{
  "n_kv_head": 3,
  "norm_place": "pre",
  "qk_norm": false,
  "tie_embeddings": false,
  "init_std_up": 0.0148,
  "beta2": 0.95,
  "grad_clip": 2.0
}
Each number is 200 + 40 x the weight over its row's rms, rounded and kept within 0 to 999. Layers, rows and columns count from 0. The size before them is the row's rms in percent of the matrix's.

# layer 2 MLP up, 512x384, rms 0.0869, rows 0-50, columns 256-319
091,177,221,234,249,134,223,175,220,205,181,162,235,286,132,215,241,209,202,162,170,232,174,191,169,213,141,167,220,190,270,261,222,194,119,165,146,184,175,243,232,201,202,181,178,194,205,217,202,159,237,237,169,284,232,190,128,255,186,187,233,211,164,210,240
103,163,178,172,184,206,267,259,191,130,193,245,183,260,179,147,212,232,213,168,93,253,233,225,204,252,243,194,196,181,182,154,226,163,231,208,185,282,177,249,236,216,158,231,244,184,184,135,275,261,198,175,114,194,152,124,235,145,192,253,180,240,230,295,213
097,223,215,216,169,245,157,221,227,200,263,230,144,192,242,198,172,203,153,218,194,137,184,244,222,185,204,199,256,223,191,263,207,272,127,221,247,204,173,184,121,243,214,176,189,173,176,233,172,138,197,214,165,164,224,199,202,199,173,151,185,233,250,198,197
107,145,164,217,183,168,205,212,178,237,158,206,183,183,216,205,197,305,235,232,206,247,212,202,176,208,184,193,213,140,205,188,293,191,126,211,171,162,172,201,159,197,241,213,228,207,131,248,166,129,240,207,200,227,268,140,207,212,227,219,146,195,180,209,278
118,135,218,244,221,187,194,175,218,245,220,279,215,151,231,224,244,236,257,170,204,185,188,106,253,197,174,217,225,197,260,182,171,200,225,171,186,210,188,183,213,200,212,144,143,260,169,246,210,182,221,252,181,187,168,208,169,196,153,206,127,144,202,186,167
120,199,134,224,203,231,213,198,177,187,175,157,169,232,144,171,162,152,165,221,167,251,155,269,182,218,180,201,246,121,171,220,186,267,156,235,181,247,222,187,214,195,225,184,226,182,121,170,187,181,156,189,257,96,174,234,193,248,168,154,195,200,163,200,190
102,251,157,245,197,223,214,172,247,258,119,167,214,206,243,122,191,245,159,225,223,229,233,240,218,243,220,295,188,187,199,163,224,97,152,185,209,188,106,151,238,177,219,287,201,145,100,211,176,273,184,234,273,238,195,205,188,225,216,226,152,236,197,208,197
090,191,198,120,247,188,176,203,171,172,192,242,210,218,192,246,121,193,246,257,218,163,218,205,138,254,201,154,185,242,167,233,141,228,236,164,198,152,273,241,138,172,235,169,222,202,185,225,260,191,212,217,228,201,186,197,257,142,220,190,173,177,142,177,158
101,232,172,161,203,126,174,195,278,202,186,183,260,205,198,232,148,201,216,192,213,239,205,150,207,210,176,181,148,212,112,190,238,77,224,155,217,186,202,270,218,140,212,166,186,119,148,151,219,248,230,243,242,197,277,196,180,173,137,210,136,165,222,138,212
081,128,212,178,242,194,254,130,220,246,224,155,256,229,221,232,203,212,207,154,139,184,216,251,204,203,213,232,157,242,221,188,193,175,132,176,267,180,241,209,213,203,178,207,189,276,162,171,173,224,189,249,228,186,265,165,206,251,210,197,207,232,200,237,234
104,218,238,243,172,181,231,150,215,216,116,239,225,212,204,146,241,237,131,200,244,197,294,206,203,243,234,237,178,246,243,184,164,154,161,187,203,181,207,210,275,240,194,221,196,205,154,194,183,241,226,182,208,181,240,210,168,171,227,220,177,240,212,210,225
088,249,205,261,116,222,252,170,261,130,261,245,257,117,160,207,189,230,212,176,180,197,224,140,182,214,227,141,166,260,219,133,249,168,252,179,168,180,215,204,252,193,185,188,135,87,154,220,205,229,263,152,216,175,218,203,206,180,135,165,211,176,147,226,179
076,222,165,228,154,195,228,218,192,143,198,139,197,136,142,183,108,188,212,224,154,192,217,188,198,199,194,218,160,178,218,209,203,208,221,172,203,136,153,229,240,250,249,167,190,242,165,296,244,196,188,192,210,129,252,175,218,231,175,221,153,207,243,227,206
118,244,167,57,248,207,162,171,188,136,207,237,209,244,220,224,172,186,169,251,218,222,160,183,173,172,214,241,197,297,178,223,263,123,207,156,202,234,167,213,199,186,139,188,181,140,220,234,182,280,220,215,232,249,171,234,204,203,132,278,195,151,264,175,180
105,274,185,227,190,191,265,198,238,204,201,169,141,159,116,211,152,106,220,172,230,192,155,287,168,192,208,138,162,231,125,127,202,178,204,235,172,242,246,162,251,263,171,171,214,193,159,208,230,223,168,169,209,263,187,258,175,216,195,192,149,177,202,213,178
102,173,197,213,171,243,190,214,155,218,188,127,209,180,198,241,218,207,216,260,171,182,229,206,195,151,143,129,200,162,231,256,263,191,182,172,178,202,229,235,191,217,202,228,216,215,166,234,195,258,239,171,142,152,213,174,219,239,196,174,285,271,221,194,226
089,279,240,152,254,223,198,186,196,223,144,260,213,175,171,249,174,226,180,208,252,161,253,207,179,244,172,213,208,214,257,210,218,178,213,238,199,231,140,195,173,257,225,261,168,211,209,133,100,178,253,128,215,222,145,187,121,199,315,189,211,256,288,228,132
104,183,240,203,196,174,191,181,142,184,189,228,206,115,268,196,214,250,185,243,100,208,156,137,196,141,219,215,157,287,206,156,163,217,133,212,196,186,272,197,170,302,133,200,197,225,241,253,162,266,226,184,206,242,153,217,141,173,216,189,238,222,124,196,196
095,262,136,209,226,211,143,236,164,192,150,170,147,177,237,160,135,253,144,177,245,195,244,243,162,177,243,168,230,130,219,202,196,131,223,221,299,196,270,131,189,208,234,195,207,170,165,155,134,174,227,250,206,195,175,218,172,154,158,200,248,218,293,177,189
093,172,213,153,146,208,189,249,215,171,178,165,295,198,238,179,266,234,204,214,198,156,268,225,263,226,164,198,238,253,255,281,234,194,221,207,200,250,245,187,154,202,175,228,197,210,172,275,189,176,187,230,228,169,176,166,230,246,221,276,200,201,128,146,203
110,215,233,225,124,241,200,227,165,255,201,168,215,171,233,171,211,300,260,150,260,124,216,214,155,164,195,112,171,119,217,209,298,183,203,196,286,286,89,248,225,200,190,200,215,124,181,224,241,223,177,164,176,214,211,190,208,216,178,211,209,200,204,158,202
091,171,257,170,234,214,190,254,185,191,227,97,240,197,278,223,166,251,222,189,221,240,223,198,250,120,134,214,195,186,168,167,156,228,200,268,151,172,204,164,190,192,252,157,210,218,201,165,156,176,236,173,192,232,144,133,217,200,247,230,155,204,208,193,188
121,263,204,219,214,122,202,209,174,182,213,236,237,97,158,226,193,260,167,146,179,167,229,220,175,152,166,182,114,165,234,237,227,215,211,166,211,212,200,170,231,242,204,109,230,148,192,178,199,159,229,126,183,196,250,257,191,190,202,220,191,280,223,141,187
100,155,270,197,287,189,174,205,206,187,346,132,195,122,246,148,133,180,255,240,219,178,195,204,288,200,143,178,190,252,198,236,145,197,189,200,168,187,221,217,227,206,279,190,200,240,250,208,236,152,189,257,265,208,182,247,205,224,213,215,226,275,173,171,156
098,182,161,175,214,154,171,210,229,246,169,247,249,204,188,188,224,250,184,117,189,289,194,199,198,212,160,219,213,165,187,212,176,204,152,247,253,190,151,196,188,246,220,188,203,206,148,174,191,211,210,179,166,201,253,140,234,250,191,182,166,243,122,286,196
075,241,204,224,212,159,135,235,187,210,210,192,202,265,118,193,215,112,214,250,163,232,280,174,234,208,168,168,210,194,180,209,198,216,267,204,161,204,270,143,185,197,229,177,195,147,215,235,187,183,214,301,200,92,198,174,205,178,152,167,238,125,179,219,200
092,183,154,180,183,261,170,159,240,258,190,180,275,229,150,134,200,180,196,237,201,196,158,244,215,301,219,246,137,233,232,171,140,214,266,237,205,234,301,181,265,241,207,188,177,249,179,184,169,204,196,176,294,151,240,239,242,201,223,249,240,266,204,176,143
086,138,236,243,185,204,192,183,136,257,188,201,192,165,236,159,189,235,209,104,155,224,224,243,215,199,265,203,253,216,206,120,212,160,202,251,247,165,285,149,220,260,288,195,203,119,118,191,235,180,212,246,131,165,110,206,204,197,195,252,194,196,257,125,239
102,174,219,95,152,182,114,251,195,146,211,209,216,245,188,208,177,173,175,211,157,225,194,252,210,238,185,192,235,236,152,260,240,302,192,233,282,154,241,249,169,220,244,185,141,208,188,262,147,163,195,247,184,209,189,219,223,265,225,160,116,202,205,122,220
109,219,158,187,182,214,179,124,201,144,144,192,212,121,209,146,231,153,170,203,148,180,284,134,252,60,173,182,220,163,240,199,151,234,129,188,186,206,188,209,199,248,176,178,195,200,217,213,186,183,262,234,214,246,193,192,138,224,184,164,214,215,164,232,184
099,189,229,256,201,169,256,261,272,161,163,173,175,158,272,212,265,170,92,266,168,205,171,189,103,191,176,206,139,244,177,159,186,227,258,178,274,121,225,228,147,177,243,118,162,207,191,187,165,175,192,220,151,203,185,239,202,182,193,204,133,243,164,196,178
091,184,163,298,210,226,181,113,152,189,187,175,202,221,256,158,108,182,236,214,217,179,142,185,220,224,167,265,211,113,198,234,185,170,152,157,259,249,188,154,143,222,200,146,234,228,199,167,201,181,244,161,196,204,211,190,234,161,203,170,142,211,230,113,237
094,236,216,217,185,98,202,178,174,136,218,147,212,199,204,233,248,213,231,218,231,232,185,171,216,210,167,102,198,185,181,203,247,150,211,216,236,201,209,180,135,217,195,211,178,155,235,204,268,273,146,230,132,255,133,194,207,138,212,181,218,243,126,289,160
115,162,225,201,186,239,191,234,106,189,164,168,188,199,156,184,76,194,150,148,268,157,219,254,223,166,105,154,161,174,204,191,154,197,190,195,144,219,247,265,234,209,156,212,185,166,242,206,272,167,259,203,270,186,170,251,104,209,222,197,185,247,115,186,259
103,216,265,270,200,230,185,158,200,211,214,151,278,233,178,227,132,180,180,244,202,228,184,269,150,232,191,117,208,117,209,294,197,144,230,234,187,204,228,244,254,189,169,265,191,268,164,230,215,196,147,223,268,175,184,214,200,218,186,180,147,259,155,180,214
112,164,248,207,262,173,98,163,165,278,241,193,197,135,181,163,250,236,241,233,210,217,165,288,275,189,167,258,154,245,177,273,228,219,249,201,208,212,220,172,206,209,176,228,250,214,134,158,266,237,185,206,250,138,196,199,148,151,217,268,252,191,271,193,179
083,235,192,184,210,238,169,195,252,266,144,208,117,146,170,191,184,152,233,223,195,197,143,186,196,114,182,157,264,209,166,177,216,243,183,205,171,170,218,187,205,230,277,169,183,151,238,299,236,218,252,203,172,196,284,201,260,196,162,170,153,192,236,113,198
088,176,118,198,193,201,201,180,228,179,200,123,240,147,249,149,189,176,221,171,257,188,208,183,212,168,242,271,251,149,185,214,253,151,190,222,242,193,220,202,194,151,163,179,233,131,239,188,165,163,261,276,288,220,171,216,184,201,205,271,181,198,257,185,153
093,207,205,220,180,158,227,175,235,126,238,174,178,160,245,221,130,200,232,219,207,199,220,194,277,212,247,184,167,235,171,179,196,207,187,197,145,278,223,169,247,236,161,194,234,211,279,201,180,175,170,242,229,208,135,229,151,185,228,137,213,182,177,130,168
101,194,207,232,152,203,171,229,188,221,133,167,257,194,240,183,167,230,181,181,250,144,138,203,214,154,204,230,213,198,165,229,186,96,210,213,198,197,208,192,220,159,193,219,165,221,247,162,182,201,194,265,144,260,197,241,269,203,170,210,225,237,219,195,133
106,173,196,155,250,149,181,170,162,191,230,227,201,193,206,246,231,198,237,173,151,176,165,226,193,73,213,224,212,192,166,209,235,179,246,250,170,240,203,189,168,198,165,205,187,174,236,217,222,122,216,209,136,203,202,149,212,202,168,190,161,234,223,137,255
105,249,237,204,143,187,228,180,172,184,215,147,241,218,217,150,130,177,151,255,271,174,274,197,203,200,210,183,229,144,201,192,248,169,218,228,230,185,125,168,212,161,184,217,210,185,262,204,174,252,149,183,244,234,165,186,290,196,174,225,146,161,120,144,159
106,209,207,167,214,236,229,156,157,206,168,210,311,204,226,215,301,209,239,169,226,192,188,172,176,247,238,197,228,153,163,142,208,129,191,181,120,120,182,165,185,135,212,211,247,167,138,223,192,276,196,222,159,246,181,182,245,189,196,143,222,275,199,232,307
105,141,204,177,199,192,205,161,194,155,130,228,198,154,240,143,245,144,170,117,233,208,153,232,305,222,218,186,175,144,228,127,185,213,184,175,276,228,200,195,140,170,207,197,156,216,232,251,262,258,173,199,127,192,167,143,198,207,185,247,140,179,232,177,197
100,223,280,260,155,169,234,166,223,175,288,218,197,207,191,265,169,159,203,202,132,260,169,203,141,253,190,134,213,195,187,223,180,171,179,192,221,106,195,239,238,204,276,213,173,221,175,171,259,208,160,224,197,257,145,174,213,96,196,198,206,225,131,268,238
116,192,175,191,206,237,219,176,220,189,167,210,178,299,236,217,208,166,161,187,179,211,135,139,216,175,157,202,197,208,137,232,212,208,204,232,206,140,117,200,240,233,268,268,197,210,216,178,269,272,165,221,136,226,155,262,252,139,199,182,199,221,203,171,184
087,134,204,215,147,273,189,193,221,169,264,156,206,148,217,122,193,121,197,260,254,212,169,128,169,127,276,243,128,154,221,205,235,214,208,183,132,186,164,180,143,254,213,210,190,282,201,166,143,165,173,134,174,235,130,204,192,222,231,213,192,251,197,147,157
097,187,167,245,190,146,143,171,155,181,181,185,136,292,224,236,199,171,191,180,107,244,203,155,222,164,132,180,221,216,316,194,191,142,177,235,222,254,150,242,210,198,167,199,204,197,232,240,229,132,154,231,218,238,230,179,237,237,211,167,156,142,189,205,196
113,155,204,168,222,256,212,128,166,221,179,248,189,101,203,221,187,84,253,223,180,177,191,283,245,259,182,173,147,225,168,177,234,168,187,224,188,150,184,246,223,223,188,248,197,220,196,186,205,262,143,196,237,197,203,333,221,256,230,173,216,198,216,186,215
086,201,220,175,313,195,217,184,172,241,297,153,146,183,158,183,238,165,193,199,151,208,225,139,177,239,203,199,171,190,181,192,185,286,188,211,199,181,175,207,207,215,206,192,185,234,242,150,183,172,215,205,73,196,196,201,194,211,207,213,140,208,183,192,202
105,303,291,175,266,272,156,239,211,139,227,225,231,243,210,151,322,263,215,213,229,200,259,216,179,221,147,170,177,180,192,181,197,211,209,182,217,221,239,140,166,233,174,176,221,160,175,179,158,238,122,151,193,211,233,215,257,205,155,203,158,160,130,177,185